Each number is 128 + 24 x the weight over its row's rms, rounded and kept within 0 to 255. Layers, rows and columns count from 0. Numbers have three digits each. The size before them is the row's rms in percent of the matrix's.

# up: layer 6 MLP up, 896x224, rms 0.0494, rows 805-864, columns 112-223
# down: layer 6 MLP down (transposed), 896x224, rms 0.0394, rows 805-864, columns 112-223
up805 103:136123157122136139125111087145154148136107147160162111103131145097141117154120091112117192152147150087135142143117167103112115088137099095095093093100147124142148115148170107100140134118141186133150146167138085126154105101146069136146099158097099155181116161147170139110141130105117115095118127161115127147107140071104136178150166118124
down805 100:136135152160106144133098131160132119096115129075090130141103133141149191109152125115124143132129139101129089132155088103110098125137120156131115131128147152141071166097128163153110136129124111137161152140118154137111164107138135110132146135178130166144171077142112137111126136174156092144106125173136111104102100140148113117167136119117
up806 100:123094105139108129085146124143134160084133140116128129113138129179113130137156160121123119136143122068120158102141151132105146103102097147112102088113128101133151146124130124143157121130169116139090087083141123105121142140115129085118134101185121133122153117108105139141081111144149144103119164159153117100139150105119107079115127102124
down806 099:125114076120148113127102169163100136111106112106142115102105121090132117129127124108153134140088107129100112150106147118133158126130142075143113155145119153169106102138134115103097059149133110113160121128130127095100125161153133081118131156128143095155108158103119161164120148135117153140118145125160127151142112124145188111123120134142
up807 094:147105128122109151105108118092099146150185148145151117103198121133132115130116141104092123136175152127128126157085142137157107124142096132160114103149131100149119148124095090181126120113112164154116144160103140123111113141158124127146149123147074109113100136109126173175122149116114133117105111148132106144165137103129107157148127144085
down807 096:103146131120117103126120122147130120126075112123142128138146118181133114138110101145162118099158130117128116154114102083111115176154166116124125147140144123158100157096168140125145127131136087128136162138100129123132177142126069131109181154103126138123171112125119103120113128143165129102112057127117142150158109130133129052186134132130
up808 100:110092111139156132139135116140095138118191123117130095158142114187106153120119088130118141129157114113191137112117166129125106138133141124124101114159139138150126127141136137106099120097097118089125150151110141137127122118157134114088134124147080156113115138120108129086092147147151126147123111166152203190138146078144154147144164160135
down808 100:167115159118099135142114138168107095076140115113138160143173130118118117104128134076177171117125133110081115100165109124175156106085109152124130157134181152100119118141109108154162103117155114135153127109119103132162146105083145145130147146143155169127138162112145155112118101118129108108118146109162144159159080156146124111173108127118
up809 103:073123093088128165136110113093151113126112108132130157138120143158134143114166134129127112132146123140141164125102124084154144125122134142171112079175114099122119131116164154094163123115103137115154094171079125143105141164093096116103123080089174157136161108147137161115116151099073145110120142152159123086149119117117133164094160125147
down809 098:147116120162140128109105135123157123113147172151122138142143145095121127130161141132139121135141167132145090115129147134086124158121168150142082109144113127130153112131150144109063099151101097128141122066118139143140114169125159110138162133144133090102106107146102135128126099115151158097122123151133112103114182161148140076136154126178
up810 106:148053113117154136083130125127136088137118125128115111136151164123158089164168143129107166107130099123135166150099154109121133088132082138125137144130090151121178153132156110092189109177153134095139141141098128106128134117115127107169148116131132121124146113118130126068116114139168136104118123124108141109118098115073125099121113117119
down810 102:104114190139168124130109120133123141100104116151089131137126119118119102149156134117106147154156150111130147155124116099133108089146122094144178109135093148130192124117088129111147080120128107139147128148121152109117149118140190137121131138122104111110107167143107121144090121093116123113119141068131097162115124124123204124157070114115
up811 093:134167153107103100094124129133104118166124148145118080127158117130182155117106166085131141137114087104119137154122117142119138077098122094130187115161165120118160132143142099149163124135130103137171095169108146103129112143129126096127104150097141129120169108111115202117103138153127126092156149117159112179122088141099125146156172124142
down811 095:130131080185129169156112161120157135158166123085118113113123099122164110160146117139147084106107170087127091094170131123097136136155121167167134095130148134126143102107177125140106154132131129138147122129138148096094163139127134134127126137133142115142129140135120147079121147092150103142138129121118151086153102145165139076156123141129
up812 110:089087116127176127116115062158136081135129156120117120162181117133133165154124112097135133085136144156121108132124176143137094161169142132136126122113158132170105191121127143134123126113128128137150122110100094120171084146138133168074160156135118088081115123099127148117128149143113089091122123162124133127113128101123150105126115143143
down812 104:123128134094134115125114145129133123121096170069145142089128126161121128127113129136118129114150128124096164132114116132194157185151149145139125134171111130123094116127148143110107103107169158141152141151142115111130181108155143150133129094154114140060078145158089095149119165104136157102151108168136162118119141090092166075146145101136
up813 102:153089065134157152082108129188144115128124121110115133087127132127133145090115153111107155104140096124148144164113154132129105098158109159115108133146155131168091119091108145102169139142137128126166090122158134117151093133155147134109113132125151109099139136109090176131130130103138139131141143124117106129161157165121094117144114123122
down813 097:153147079145147112113099117112105139126166136134130172084113127077150125100133099165121128148120188140161117101141186170153152127173147066104161130125103126096154147138135106102147142147174143121100103127136132122119094143139127140137166151088115136152135138112168104123171077067128163124123078128117126126112139129127166117142147162131
up814 101:133115142069159132137115096128104118082122121114115126180148146150160132125137144152125147129122126105159131143100148109081136109146136145144115088146156138146166151084155151074191121118101124140074127147151107140153077107136127122118125139097185124096114098122126172112075153131120090142111087142152152120112107089105148144137126136124
down814 102:152107126116105118129139151095150155080137112111143144160132143117111156158155153128112124116179136135123108157114121117118157104092164131107175105137135134120118173095113104148163148120150164101153120127137155145123103125094117133148134154146128134124163116110146128103129141134114146136139102111156123115113147119087146151148146126140
up815 100:151127109131110117131122100139139164144172121085152098086110108112082083148184133093114137096127134115150102110131121137171103161123148094128161134194121079134120146117149102078128137115059138094078128137150143133118140186131121185154136111099106179143156128124134110156131106144090092128130111137129145155122121107108115114145111144096
down815 099:126112113135105148112141147144171117131143114098116126137104146165092104121117088150143134108113130086136146131094130132131135149175122115123188124153150093104141113115194111145140083167136141141182124128139064140128139118152141116160073147096123128148157139111170112109128107118109129143130145132148109117131116137128102120069132101138
up816 101:136106149139158102132124142148135102143137136106150144054129100149109129127123119127117134111127121192127111154135172122121142128150127138139140122144167166109096146142098133116121137136070146142131109123134146118145131125084112092123149141091127133151113121120128118136159154113104115134142064150183158159137136108138100119166148126117
down816 101:124138154110125082131164102146079102126139147082155119127111157137137104123150104129088124073152088073061121121134093091099157113188171139156115157164108084133121129153088129149155164120128093129160136123097127135129103152139127136122128104119170140140130091113123096130155116105150121165139141140170135129171132120098117135130119103146
up817 099:136123109122143185135146152157119117176150149113105146116116135155120105159134174084123114176112107111172130142128073123141117120168124138104137117115109143120113125132122137133125101082101158089157123139138136137109104151139121095106123145136125116108086114066097140151097177120109133107155119147156157102156158139140078080126131120126
down817 101:147130131124134097128150144126118147136122160138126094110131150114099114128097116163072131105108142128140158101098146139154135122151173102089142098186094140120128087129164078130130108161128126112125114118130103116097148147135150156111116150142144099100107116155162114124118136151117147125116120146136128122135136097121185122095158138119
up818 097:156137140124162078140108089119132116057120142106127147099151129106157094203144095141078145114124143144085101135135119094126123089115153133119169136133137127189153130122099125075100133135091101131128114160090132123168071084115112126117128156128112137100126155131130123148113126159124102147118130158130170153131124148138138136174127146070
down818 096:148150127130131141093097113117151111122101093093085133095131125127154090144117116150128073153136094111125157117111090127116127120082147155134138173103138150138112082135142142162170150119167161107137151153133158097135105116147124122088157162147114102099155097150160127113116121100153125085157121138161125136099107167103145074169079090123
up819 099:168080139131133118123114141144176097127155131145108147133160126097105168132105141109106135128119113106133145143164156082088107139155141158133136096141084161132150115113133098111112114132132158149126134158145112105156112131088096115066119155127133108163131128134134147154127126143125143112143141134118131132138140155140158126145132140107
down819 095:138133118147148159135175108122148155141162109146113101114129155132092151130110086123141132143123133131134142096145153099111161142143105156055139060121111113084106121128120177128131162116097142177134164099088121108135103125120144109127119106178120155123126135132140164145133120143118142092117211098126129126143133104133122134145142132158
up820 097:113147110084133129126105147134142106131113112137131128142096115108070133132113129161129110125116094098140124118123099143138107129126131131128125142110141147114191150144138075156151094156156135080150132122081164145130072160115184107155130095123086136164165130160148138137126166124130113134093125175153122119147137154150108119136130156119
down820 095:145123119115081090119108066137094185129127155145131167096142137172165159146153141149165106171145103131129125148124094112134131120095179156113128151139115116112095151129109115133141128121115102097101113134124127078106129119182113127164143122083138182097141119138095170145174153173153120116128157114099146120124137098107158127122145147151
up821 096:121155128153186123159107086171154107127124126109115124150110122154102181124150111123102147140152120183151122138098124105053090130155153166134142101131088118131158140139108114124140120120112143137150123137134094099185117101103115113128115134122143171151168139155173167107097138119129148135134144114109146125097121146105110150151119138128
down821 097:134072180128089134143107102152136122136141106097109123116100146149099153132123142136139143151150139124134130105132110107107098129112146123139090111147099153146125202137090089135130137111166157169131147075099132133143174130130147153148155112145097122083100158195129106108140123104181124146127134138123115115112146174109128091171124145162
up822 096:141101121115140150144100139166120154113164167155107159092127098113099140104125125091123117150107077073119138117106138110068125127123081134134103112116150156141115144138109116151122097102141138157111123105133128129079115107112136108062113095097153108164147087116114164141103150152119111112145173075119108130197156084117141141114167120142
down822 097:104117145122131143117177151089141142182130125148105162144080152157107146151142135137128143135118155137097145134126153088132157157111122089155114121113154167118082112079126098154141107116154113142084168153096121145106138102159106141108140086111117134154100164118124098117154096150085121135159129144151083151162126128110156120104100153116
up823 101:162111130090146140098144118127129134096196136147129102134178179112151114122142107116113168086138087123112122155113144171090149151168178082088125140114096132117145103068135152182154124146144144145134090146137142087174104107163151160108128124155157135118113112094168125098129114152162059128103092109099132124151130110103127151125113131126
down823 099:105134103113111116115134130126122099161141115155128097144151112122088141111147148158147158145110082126117096151088106098103089118117105148173141160163129109112129146153135105138157104141109104131159117136098144098104128135160110133154147138144127102137103134130101133085132134135111138114078108085149144137119121139087143133167165126136
up824 095:129161111106094169183149133147151065116142156137116138154107143095115108155136095156106113117103118133122114107104122077137143099123149117104141127120114113113163124068153178097123093133112167127095133119151149153107134118156123136114168146119141103173106126150177127150130128189094113122096105176118147119113154146118110115121123143122
down824 093:089124132140123128108118117136155134150143089118134096115099124108124113123095155116100106095083133139141133104115100169081161123177123110108131147100093123157143151137171123119092125124124140124148146155148106120148100140133137146160129127120113105141125134135147105159151139086123073073131123114111164100126107111123126118123135123082
up825 096:107088126158144115091137117149148141134136148125116151137156119094154134116135140154119157091097108109169134102117085112122124072141149110139143108149138152171125147108140114113102154080103091164164140137128046138098089199152154147092173139099149125118134125103123144117166132163100138125115125107118124161100112084103121128136147116142
down825 099:111133130100111088164096147164106132110073144113147116134114126149112093136122121088112098123108159137126132103138106134123086131106166104099090112124151075122143157128138128108124109170158132110123141123124107143154184179141119090133098083104152177119126052129130159172099158137148136177158143171180093077124123170116098116152125127153
up826 096:175120117141158133125165135100117167089127152083139143130143119152130118161116120127143156116095152143083124131079130121158118133154113112128196103153122073098147135135171116089120113098124124135128123096131135107144146136158101146110102134130150120098117173097128170131117104124144115140111105144168148097100104144104137124155155127114
down826 098:128169145138131136135110124119117111138129167115132147106110141098131105098116082119090136098109155080119086148130119160130145147141087152123124112112151112128164093139145124142111108129150128109127111137155108153113144130124157098153162112101138129151166125133146128116120137125114125165170146179095138112086114136192126130114165083122
up827 105:161116108104164107099175145168108114102111115094124099129104127108131179183144143138153111142133145110120143151104148107125135155108086117132133104128148103118144152112139142082136125124099154118121140111076114117169144142090069138102121146098122164138126149120110154088107146149094116138159133140138154142099133119109103115144172158100
down827 104:144147120162091136108091118129129130118103106082174115172133119164105104133177068131159126138136089104144122162096109145130139194103118154138107158115163133150122148131100149132142104136160115127173106101107118132104158120131115102144140165150128148160095111108130123119136134134116171182137124148130139116106109132113134083146077150116
up828 097:120091098161129101125124134136083149080139124141153122092113123169126116135145159125126167143148145129176132150123115148090122108107134100126115139127139120111185153155167132106125112119073132126121133130118121132121130101153128093129128140123113175113155130103144127144109122113117130072091124138098120118113171160107113130161102164117
down828 094:181103153109149172151138129126135112147140116144090181133095142136141085130130178110117125150142099178132084144111116166140149096137140108108161121129132136108106137125149151129131154152114123114137090128104127072091136104134157078123182138143159140119088147124140159103148138107109125130144135106130118104150156171131151119146125123113
up829 104:149126154085137123148116118126122139144142150100178120088132107130127138134194162104129103099074129098129130145096161118116110163120112153137131080150125109137115133081168142113119148127111110106119123102164140127133147138138127135103154081114146135129105164101110167105123111141119097134136152132186108145133154132120108156155128104149
down829 100:162136117158140100117104136143155098150201094164136123155112130112129140103163095135122108132122116143052122168118151094103155168127120110145157157140118095151180095139179136141093135114145146103152109089127149104130124090101107174141110116108157097135179101133135125122104091124107144118109166104102129129105074135128131103106129142147
up830 100:092140152161129124136113120118144123116129127086122165099126139149148118089132117091172150157145138142121141143133130126137052086108140121107131134156139155128131139134161149135184104088133173090092138180111159095110099104122134117106142101079151124138154124066067105158107125125131103127125153141117198150125148174098097138117118158120
down830 100:129133117120134170177124148150152112115115146179098120150109154109104136128175137141158131100108132142146119132139143130132159103123150141125086114153107185116147130130179140105115166115137128099109128118155148157130108123105115140118125095137115093147137104088154100125124124143121141140141137130126099123166099130110147109132098149120
up831 112:130110072151101123152137155145144100108151109123144126112122134165103124151131158151088125134133111086160157098110137130126119113085099148115112122110170140117143143122181154106126146142123143124130077139130130111176129128132156092097177124168112130110129168110065157094109201101142086135117123121112153154149132102119138154165108167124
down831 105:123133122094100128099171131095125097101075127110120163159136118102173146116113134148152112088126096105148154158116126091152078116152183139137115119117144150159104140085094126095143173101091137176115157144152128142154121130124126129080153141166100157074086100153106127131104153122131105148149158139132116131122178189126113101116150140111
up832 095:125132111122164144100113113137115116138095119141141124079149074127092145126165142094151147160072075094205116130122128170138149108156135130134109119165085141120180129115147177134100083102105125118094143138157121084132130154125140106100128113141109152145098116125101150162143153131139115087167133179170134141127138155112207112113133126154
down832 097:110146163162079123149140103137103131128129153123169095159102184134162099168179089134143142134154146093095126082141137112120123112071155114121104109129108133126148113148163115135162154119134130120131128109132125115139140108126107138130111128088137162100102158122141100108137121152124126194106123147137152187082114123113128098143133149176
up833 101:157111113123189096113114133146115134138195092149121137109126132116127152118122133126107142120117095125098110103113176144098137095143122079102137141155108091159133140171104148146123171151169164113139157117119122110107072132175127111116158137169098097158134148081082140148103152172100121141141145159120150133085144140108116142125137176152
down833 101:162109107135122122092142111125111130122118088166158123162133077104116150145104093099119140115119129154099120110144129101113090132107082132124090150130102146115112159150090115120144100184125148145178116174135128098136135138147145154157096105153094097173131114151119143128133108112145119124135115182136122116149128135130138143108163166196
up834 090:141135107106109102150151114145152127087169073192154151174113121126153145114122166094092136094139095134147169109105129116129130110079131135135115134176133161127134120153142148154101133122126117135129084145158117114106128085092125125162132088155107126081137108105136124140152127117146133089074104129148119115129147153153150141130152122122
down834 093:146126154125136163134115120121113085136136124109180137107143130141149135102122127115113140093128158191136103120131145174129143116114090118118178170138112093107142126138146101110066129089123128166143153095101127176144149109120090086126130116142111136111120129131167134131105132124114128108125145131140111140163117167166114106098117143139
up835 101:140137125121114143098083109126135116174152166078103107099183156142176137106117140135151149146105093179116086119098137139106091150122089145093093144129106107123099115112142136125113065115140167146105100123109151120142117151102120136116119145083158138073141153096144126105089135124118140122153079130122146112127124150137135100149121130152
down835 097:149133086103123153112165127093133100098142093145112108130158129154112090160155176177147105160104117108124123109092154145103113144162075125130119103143136140129128153184116132140090127116085112126115123152131175103066130157120131156178095097123154092146090142140093132133114133148124094072133094111145132137180190161088144190135113126130
up836 108:156104152114144142111129138105166159101123128150152120143129098170136117109134148086148169144172117121102151112141135124138117127126124109130149143140161114092135089153112122101148135148105137123154090120103079093145121109138125169139176103132086115144143135090122169132125161133144122119122120126091146088155126082162126152144184139115
down836 110:145156105087139115138124158154127124146090105148092142105125156091119124064123127137142126120085135114112163148136125095095092124088122116123144141139147139117101113093080127119152125152110141121114141146129120105120117084120093125152130169177072128098087143128163136153117153123113161126140187156118143126118162147117104166155128138175
up837 094:132126135070092126093131109165111110123104141105177150065141104153177128138121074113142114094122135132131137175155106149157152136127103127145118111110139113145195171136111136117147113139126133114099131152126119075137138105068084092101116137143129137086122160103100162136103166144130131155137108126123110168129154142087178155120147147066
down837 099:108120128138088123127165110102106117163068070113153119111100137147201094133147117137128119148146179119166095067133105115165139090132192113127131095097109168146113111130169175113141166128123083151132144122168107131117118142088122130113136159142134196100125100122156140111132144139142134141124100142132118119143137154102119155121128167124
up838 100:142141132139078142128127175108138141129093119115165145153111157177145148136099130121163155139108076145106123153087095143130100091157116105124114123165099125096132121108133108122118092109099131133132130127096107104087110118148129164146102096133154137150171145119108148137105135110110119100122093082106146138147117122098111115159147117159
down838 095:136150129038142160104132133136084064114151141121111089087107145150134159127155163121150094129100136151086130137138148116153153112127151131107131159134153121124117133118133137169143104116133139183087134093079158139152129085141077131093159172141126151158096153119114110140103127123100116117148131100067106134129144115126124127103122100121
up839 099:136120085100104133176110162108123122111128118074109164126122146151119123159149168114128133137110121098112160113156119109101110167121142132118147145167154191105107134145106169074114158119082128153118106119100107144136160143128148119106138140107133132132170120124094125107081134168132153146095103148137101141130134121155152138156122163126
down839 098:175152136097177134162130151080137123087096126130095089111127112125116146134111097159142123141113123170143127087123147131173110136168110134118112111147117155147109107118146122119102167137090134130116128107104110120140106122097126100126120104133128163151116121134153133123179140131133131129123110141133153088104122127112160156113152161137
up840 102:148131137165166165108133127162112122136121154110145125123165132103117136107204138125120104138149129135136120136150108138115158134129089136145106159132144155115086147168142151120190117118115172102100148150153114124117077145150071125129148144089084157125151118136110124095098157119135085119179152135133182120089155109093125128138132110128
down840 104:071129118120113107141137120164140119099138124133116083112171157133150127122108132208116062160117121115110129138110133137106111108085085128107137165149085163157154136109126165083103130103170121141135110162152123129135118099168124099166104124117121138126137116165150119131125136092128146113130118180100132123171139168132137130151122171140
up841 100:195079135152133154090163133175161135144124133114168095142113102127119128150164130148086129107106131130132106121121137179112128114122079098091137114162128103126114140142120130149144085129139156121147089104156128126149119125143156101159136118141115106147152081100114124127102163110093126146089147117108103117171140141104128116126131107126
down841 101:136112144123145150117093098132128136121138083156135106141139155128132110129142131136140111137084110091120144133101131124128159095139127133100119138118167139146119140097156110170109143161154112114107153118061105091151172102115118118108108130147086174104096141149170102089099108153103130107115128148109168123134107121150135153129132133122
up842 100:130139086147134135119114131130113156102161162141091095111161162088112120099147116068135092121092140139112079120107137096120077114132138127127135148142106111173137127117122137145117110142136182110110125150101119141090114145153147105120139122139092092182185104105142116143101160153135144094128106144183170107139146128081103165120152139141
down842 103:105136116118146129117107159150126115138120141102107077140118111143153126114151159110121108103165143078150129124120132090109133173175139163111108140047114145147147104144173168155094157089159137105160123116095126109112143131124123139116095142136179155129092172108121141135111141074158164162122114133078134160169137134107125104131151086123
up843 097:133159146097170101134139099164125191114166149122137141124143131100128207148105112084146146128111093107138116143139122105112131119118156141119158110161101100123092135161104084123154071140119111134079120138103133103107128159138119097120131138096118131131136117131099106160079115152144090110108159162133166120098125127097136139106164127138
down843 095:150082146139124157145135128145149094097127117126140112131133191083108116138126094146155106122132172156094120098127134129178119121112151103115155111123124126074142104124160144102079157146131147135160147083130134102087134153137096109110131139147143151161165170139144126081142160134133100139105109137147165152104111132143141137072146116196
up844 096:130109153132148131170106103148158143125103095146126166122152076104073148136097124141112138085105131121111119119137140144137154097123140144125128139140141140145108115113102131105148123095131103114144091130134138106091145122102136155128172112127101138151116162090090142132162128104150154133121109170095123103128162127138157157125142126183
down844 096:125132149198139128175150146062129131110117121132138122117115160090139081154136126153103134109122118121169120072108143143161114131131150136162090141152132092133132112124139100088138129141105151127099152130148185063142134104147126142125114157139128137118139138130150138096169113114148121140129079169122123087069142122130083124104139160146
up845 090:157171095147113152098140138152148079086154148095100091183100116139136112161201153124119135124084167140123149113135082091143117114112143154147148092110156115151118099129139168121128144153079162117145126165118154126119105138139126117138105080093132147149120120105090134107135158125097132111089138163135090136148128107132112132141130083090
down845 092:080137138186165126145102153101119119137083122144110147160145071128133103147143104120094117105099184122117106101110126140128167119125123097117120142146162143140153111130150128143160104117135140129136093130070142108122142160136179154154138128118133129147157157118142136153152152091128131131156101131120156125075114089125131157145112129130
up846 103:102097125129126151094104140149116132105165096102139138118169139128126156163134085123120118150123101183117182138112159107103139096093063144088112141152097162118086150127135136106142082156124123109088114157060153117138121142126133104089125099128145137079142119175110159132129118159104150134132128126114135143143138126153144113180121089129
down846 103:131148145128124161148153144142107125129179134157069144104119082121108177108165071087157175137114134152096129134151125143095112104114108165137163080098138076117116114156144136112143150138094125113154137122161122132136121109121136141157112130086089097144120143098096150181095112193162165129121159123130141118117128133085087091096102130141
up847 095:124121145131166113123111120107118102134144149140099108176122141118122098107118118102099138110154107108070140173089162147141145118168054119145111114134168162132096150109170110133127154118138147142155110156085116111120114107138094115137165147147088148118150149126131138080135136098118124117099114146108150125142126084129139102134153110082
down847 097:087136126157134136105081152109115111140149113128152143149133169144123139122090106138163148176103154128125133098108144144140121138076140139156113084136144124130114136126113135145126176146114161145145165109126100170140124124103096179131117138112093128094114131081138132073097131097119132095109104146100106107094108070083107142099126160116
up848 104:136134155113168181138142119135117119164118112143055157131120119111110129134136112145126110075113096097133160162139132189117161168116098109109141074161117129104121115155146107132163134132134123073131103165126139095133118153114170092146117117116100149145143113116102122137086145113136172149134141139121129119150127117171147130123139169094
down848 102:126087151118133094106145057126093114135138159162103104119149106107128142111158090151108142136141125143166119124099140106096164179178127147106144128160114104094127161154138125165130169098104119142098129126142150145120121095098114159113108154147157127099150149136121151135126106106128157101122110149135100175119150163097153163103159132159
up849 097:088100092123110155164115133148103142151118174132088114120116125180117141119136120099130138152094116157101106152123138160145175107138101084140148134139118140149104149139136117122133092129151106112082113142089129110114076178184099107122178177084120131128113094094136146075142137140120099120129122144090162129121108072130120131087134098085
down849 100:125115133141145105071127090140132124131159112114159093118151113124139151105157128124110134134171121176124105155109133150140116136125100164108150138102081125153111127151095148163121141147127120184129113083152113141125082121094092123135116140117195142155157097111133113179129122121159090126124138158125111103096151074112131139134132093125
up850 096:104145129125129120138119152101145146113152088120142115129112126132118129149124141144127140134105067140164152120098137134170133109095108092117136112095142145123117106100102112131132125137133117104059150103130116085127083139128154144088179131131120106087112109092113201119135116154119111085141132105157149132132139115071120144112133116127
down850 098:144166164136131173167127112095133111096104141066170097165123115134116121157153117100124140170126102117132125133135129105146137126146134118112129082110129147149105113151118159149130125077090109165164155111134130136140122162115128132102104181075129140140108090119167166072128119146107125111150120090133103158115135142151134138146119199137
up851 097:104114117089165133189114091113096144136103092141172153127162145129139144110120131156144187125120090159159096153113110178134138135144153063132089106162107083189160135094161134129162084146129109107115109115132116128135107136144122134133150138160142118145139124085104107122125158128146139123116082130107142149119117107164181132111150113136
down851 099:168120101168144109096160160113134148100108103125167093111124096106156158127094125134150140099150119131150149105086160119099119123112139162130135100110141105141129167116140163104155100163102162128097120150105149120138093087172093106127152178122079162106166138110135150148126154141105073081188113126102150122144203103113128121170125129149
up852 108:147069155146158077178106176168199128135110165113150120129121144102164122168114086152090151117150123092099172123161103143123100119160172158101114095125109143100113112112136121136111117131121158116090110178122101114141133150132083103073137147085150174102115091126139141113115140158116130080138151101112204128135143123101114132154133119154
down852 104:150081147123155123102147114134112103112094120167112086144136148180112145095121114112105133192126130123146119162153180131103096023130135152084135121143127142148113119139127160120134109099115138113102170088130156159103101141126165094163158150132110138095127109121137128142138152139119147088158152109157143128122117131141169085128128176147
up853 108:153100100117128126133099119173130129137172124188103123152168086170114188123120110144123122121108114098124124149150106137095113141096133112099119146117069160168183111113117126163141139112126137094150067100114100141144123093160127158102172124144155124142128144134118134106149140142178137124150109138106115131131142092109150100146185139159
down853 108:136121113083101132147123088119168101093112104164148100125187108122144139113145153051118120148172115098133139147130158141077175105134148137120112156156143158139077147151130110082118112127126097133130132115117160147171178143121142108108123120139144136128159164133126140155128132120155102138157193119117111104131155119176166103156151155161
up854 099:151125115126151127132138132167156087138126149138138131126146110152087130096111176123132147105114131115143161102127127128114101099133142087088153128144139164130174132080111149117119108164149127148143119124174141098118116107099144165097139116155121137150121158080090146145064138137151148099124141080184143132152149097086111095142150110123
down854 095:093157128118148126125088116142112128144123154074119101138099142119086119146120106127103074100135158106152144120153114154106127147136109142088129130105111147136105134103107128142144158146153105087162072118164128147180094155139135131133118101138117127185104148126095125105141118132149124154146142061161103114122132142149090129091085108156
up855 104:105096103118112115150143126167132118150114139132120136134102130132123175141155121115149121109102097137113144123125149121106111094102126148115129153107139152147100122172108094130152127125109162086159111117119134123155112121115141182148119104136125120162135117126113123103100172157126137100152105131100157109118166133153108115157121132084
down855 105:111121132130132108162095127127125138096158157126130127145124113144132132153131126142137173118140094117185133167109084134139147158121181163127130133032129166103005119120121142134141163097116137150129139124137126124138127107144112106122122130111139139132145131142107130124118155093119122165138172143119114126130163068155147132125103171119
up856 103:113134163143125110177141163136161125160110100113138131124112134108163124163150140164137161093158101112122137112107126136117105157092150100135135144122168124155158119122123126124108150199077108138129113112143127104133108198173138158097083127086117143114147132148115131129108141201113116160143157144137157127160130078127127134169134158074
down856 102:107140136129150114077121109175136136132109103146124151112111138130094125110084074123157090125111088121146127142155106134140135158094171129102151103129114108081118164112137157152148147143144135146148125111170127093123116127142120100105163146159169163096127130176110166128144098132161114137123145100116150148115168168134096113125095170123
up857 102:136130160129179126093109123125116142170140073128159119162153089156130120107156107078116122126133145090147188128118141126134142133093109065141123135173101136140138140133132100137130115139140102085167153162119088118109112151125157143128122148146128120091198126135120105125088145129077123127127138122096148125134116138128157128116174144155
down857 098:100120096100095142129125099147117119156142121140090153113135129135108161147127131101143157151094112090134114153136106118111138117138218171102136106158111107094124105134176132114103147144134113158106107110152121122128141130161172124086122151159128098130130125087138155122139116139095159150147130137133154149121093124181103104091121116129
up858 106:093116134117143144128152127161118122101101117133102171128116107128122123137120131147118128093098100067103105168127092163108110124135155102164137118131125161144114119144096107058114118097119115108066135104167065099157125084107121121128137179114162144136122118097105128139134112126159091114106138113135136151143122115125160096117157148123
down858 101:107131110102130136152134110120131122158187178149096139111140143143141128129130106077176111141140109128109137116076172098122126107127168106143133120129132132073114167106106139093152108147133142131074103147063099140159110140128162088167107115119105098106153153135151106117128115137089149162112110078152145092147106104106092115126119091119
up859 102:176116126159095158167120102133115141122112084126138128099100186148129167115137132131138129115112104104160121134130122116139097118124100127152097117163120138153092111156137105132127116153157133099152129149130105091140139147129135121161137167092124086142151133121091112135136133171151135113145099150148147118143211158132170115142167155112
down859 102:114145174117061131103140124136149113143125127130146134096104159147112119115099118130131085101090153103134143120108150177099141166116162154116062141115099105118057091119131133101095153096142119167099128160121087136124149154162118162140134093126127129093116134164107113102126134097105137120157129174138110141130106120099150143091101174144
up860 102:131143136106083166157136101142117123124157133160112105150119103156108174141117126123083080072100132109115124113124131112176119118109130124157144123128163140166153124111073113117160116162072151103162083112104158134101128152138145131148123123112070152127143212158070116102106167128143102143098147128117132156129141107119152143156105160100
down860 101:169132182119107143151109147111111148129159148098141135104125162084135113110135129129107116174104118088140100091148135142157184087100083155136148170149151133085143128105130100189169134074152112141167108158089132122092152091117098129173110149138103139114176142166148087100117145119148106127101109115155119143124140150171164130137124084133
up861 098:107108142078142142109106117132166078137152109153117100159174121090142146112107108181127147118142107109159151119113116167109132147103116122126090154184091124103152123136156128150127118099144103100128127118120080119130075137148123118124149097169127114126105083128124140074125140106101129112158098167158089128136107118121079113108111145122
down861 091:148127107139195095140153105118106130131112165133150121128146097104111134119106099134142136110101135146125132103166165110153179138144078124143171138125128129164154119117119185130095080136083138134173120136116068120077141138114122134141124107157115135162109135155108117124122122119118145126089103101104134126138114134172144149150135110131
up862 096:182110144140142123138145108156154150135104093117134139111119140092126091112149133079129100069153122090151152140109120117110116104126156122128163139153114143159161142120143127139168130133139136065151117139157138134117136106085171090142118060157103092126154134129098136131115153102160128142120147121125122118098155124108172128137141158100
down862 101:139080144094141108117109130115143155179134173149116113124124140126109124184132079121132150151170161136095092131128105127090110149095165117132136121112107121085134171101134090131147133126121117100104151133155147111149178119126185153143140146118126116116121171108177154126131126131122143104156144153120133129156144139153086105129145108148
up863 090:122133118091134139127133059182106112124148121131106127166129120144124148109118099127143123134100122111138137122122136121133137152147143144134133138099144159110127116115119124144117128087131108127116070109112091089103130126126153144127207145094085174121142177112162163108150113128116122115121117187123121168086136069117117126111140161115
down863 092:129126138111112135123146193117153152149138148095106159133164129106108156140169100142107127092120097090099153156124146092136153129124084131120153094145131167128130175117121108080132126142104138067177147185142130126136134132112116138098102109105137116148129102122117125101115131136111132111115127115125103121152114127107146174132147121096
up864 104:153046149125094119098136173166169130128123106142113136109129124110148144110141172135095156144134143135135180122108147087143168100105135139083124116121155095127144154153150147151134154152154095099149128115086085104149116114156101143114128156122134079094145123123080138100111163105114149130152123144102123118094131129094122149116119140133
down864 103:154119081149151111103126139138121156094153147153166124167152117108118111146135153124152110140124134137103148146132112090096082134110137141169171158124096141104155102139110119133135133162114163141121146129140178089170092160129131120161114109095127093104127108149123103141097147128134096118146140105083170105129085102126110115157148148126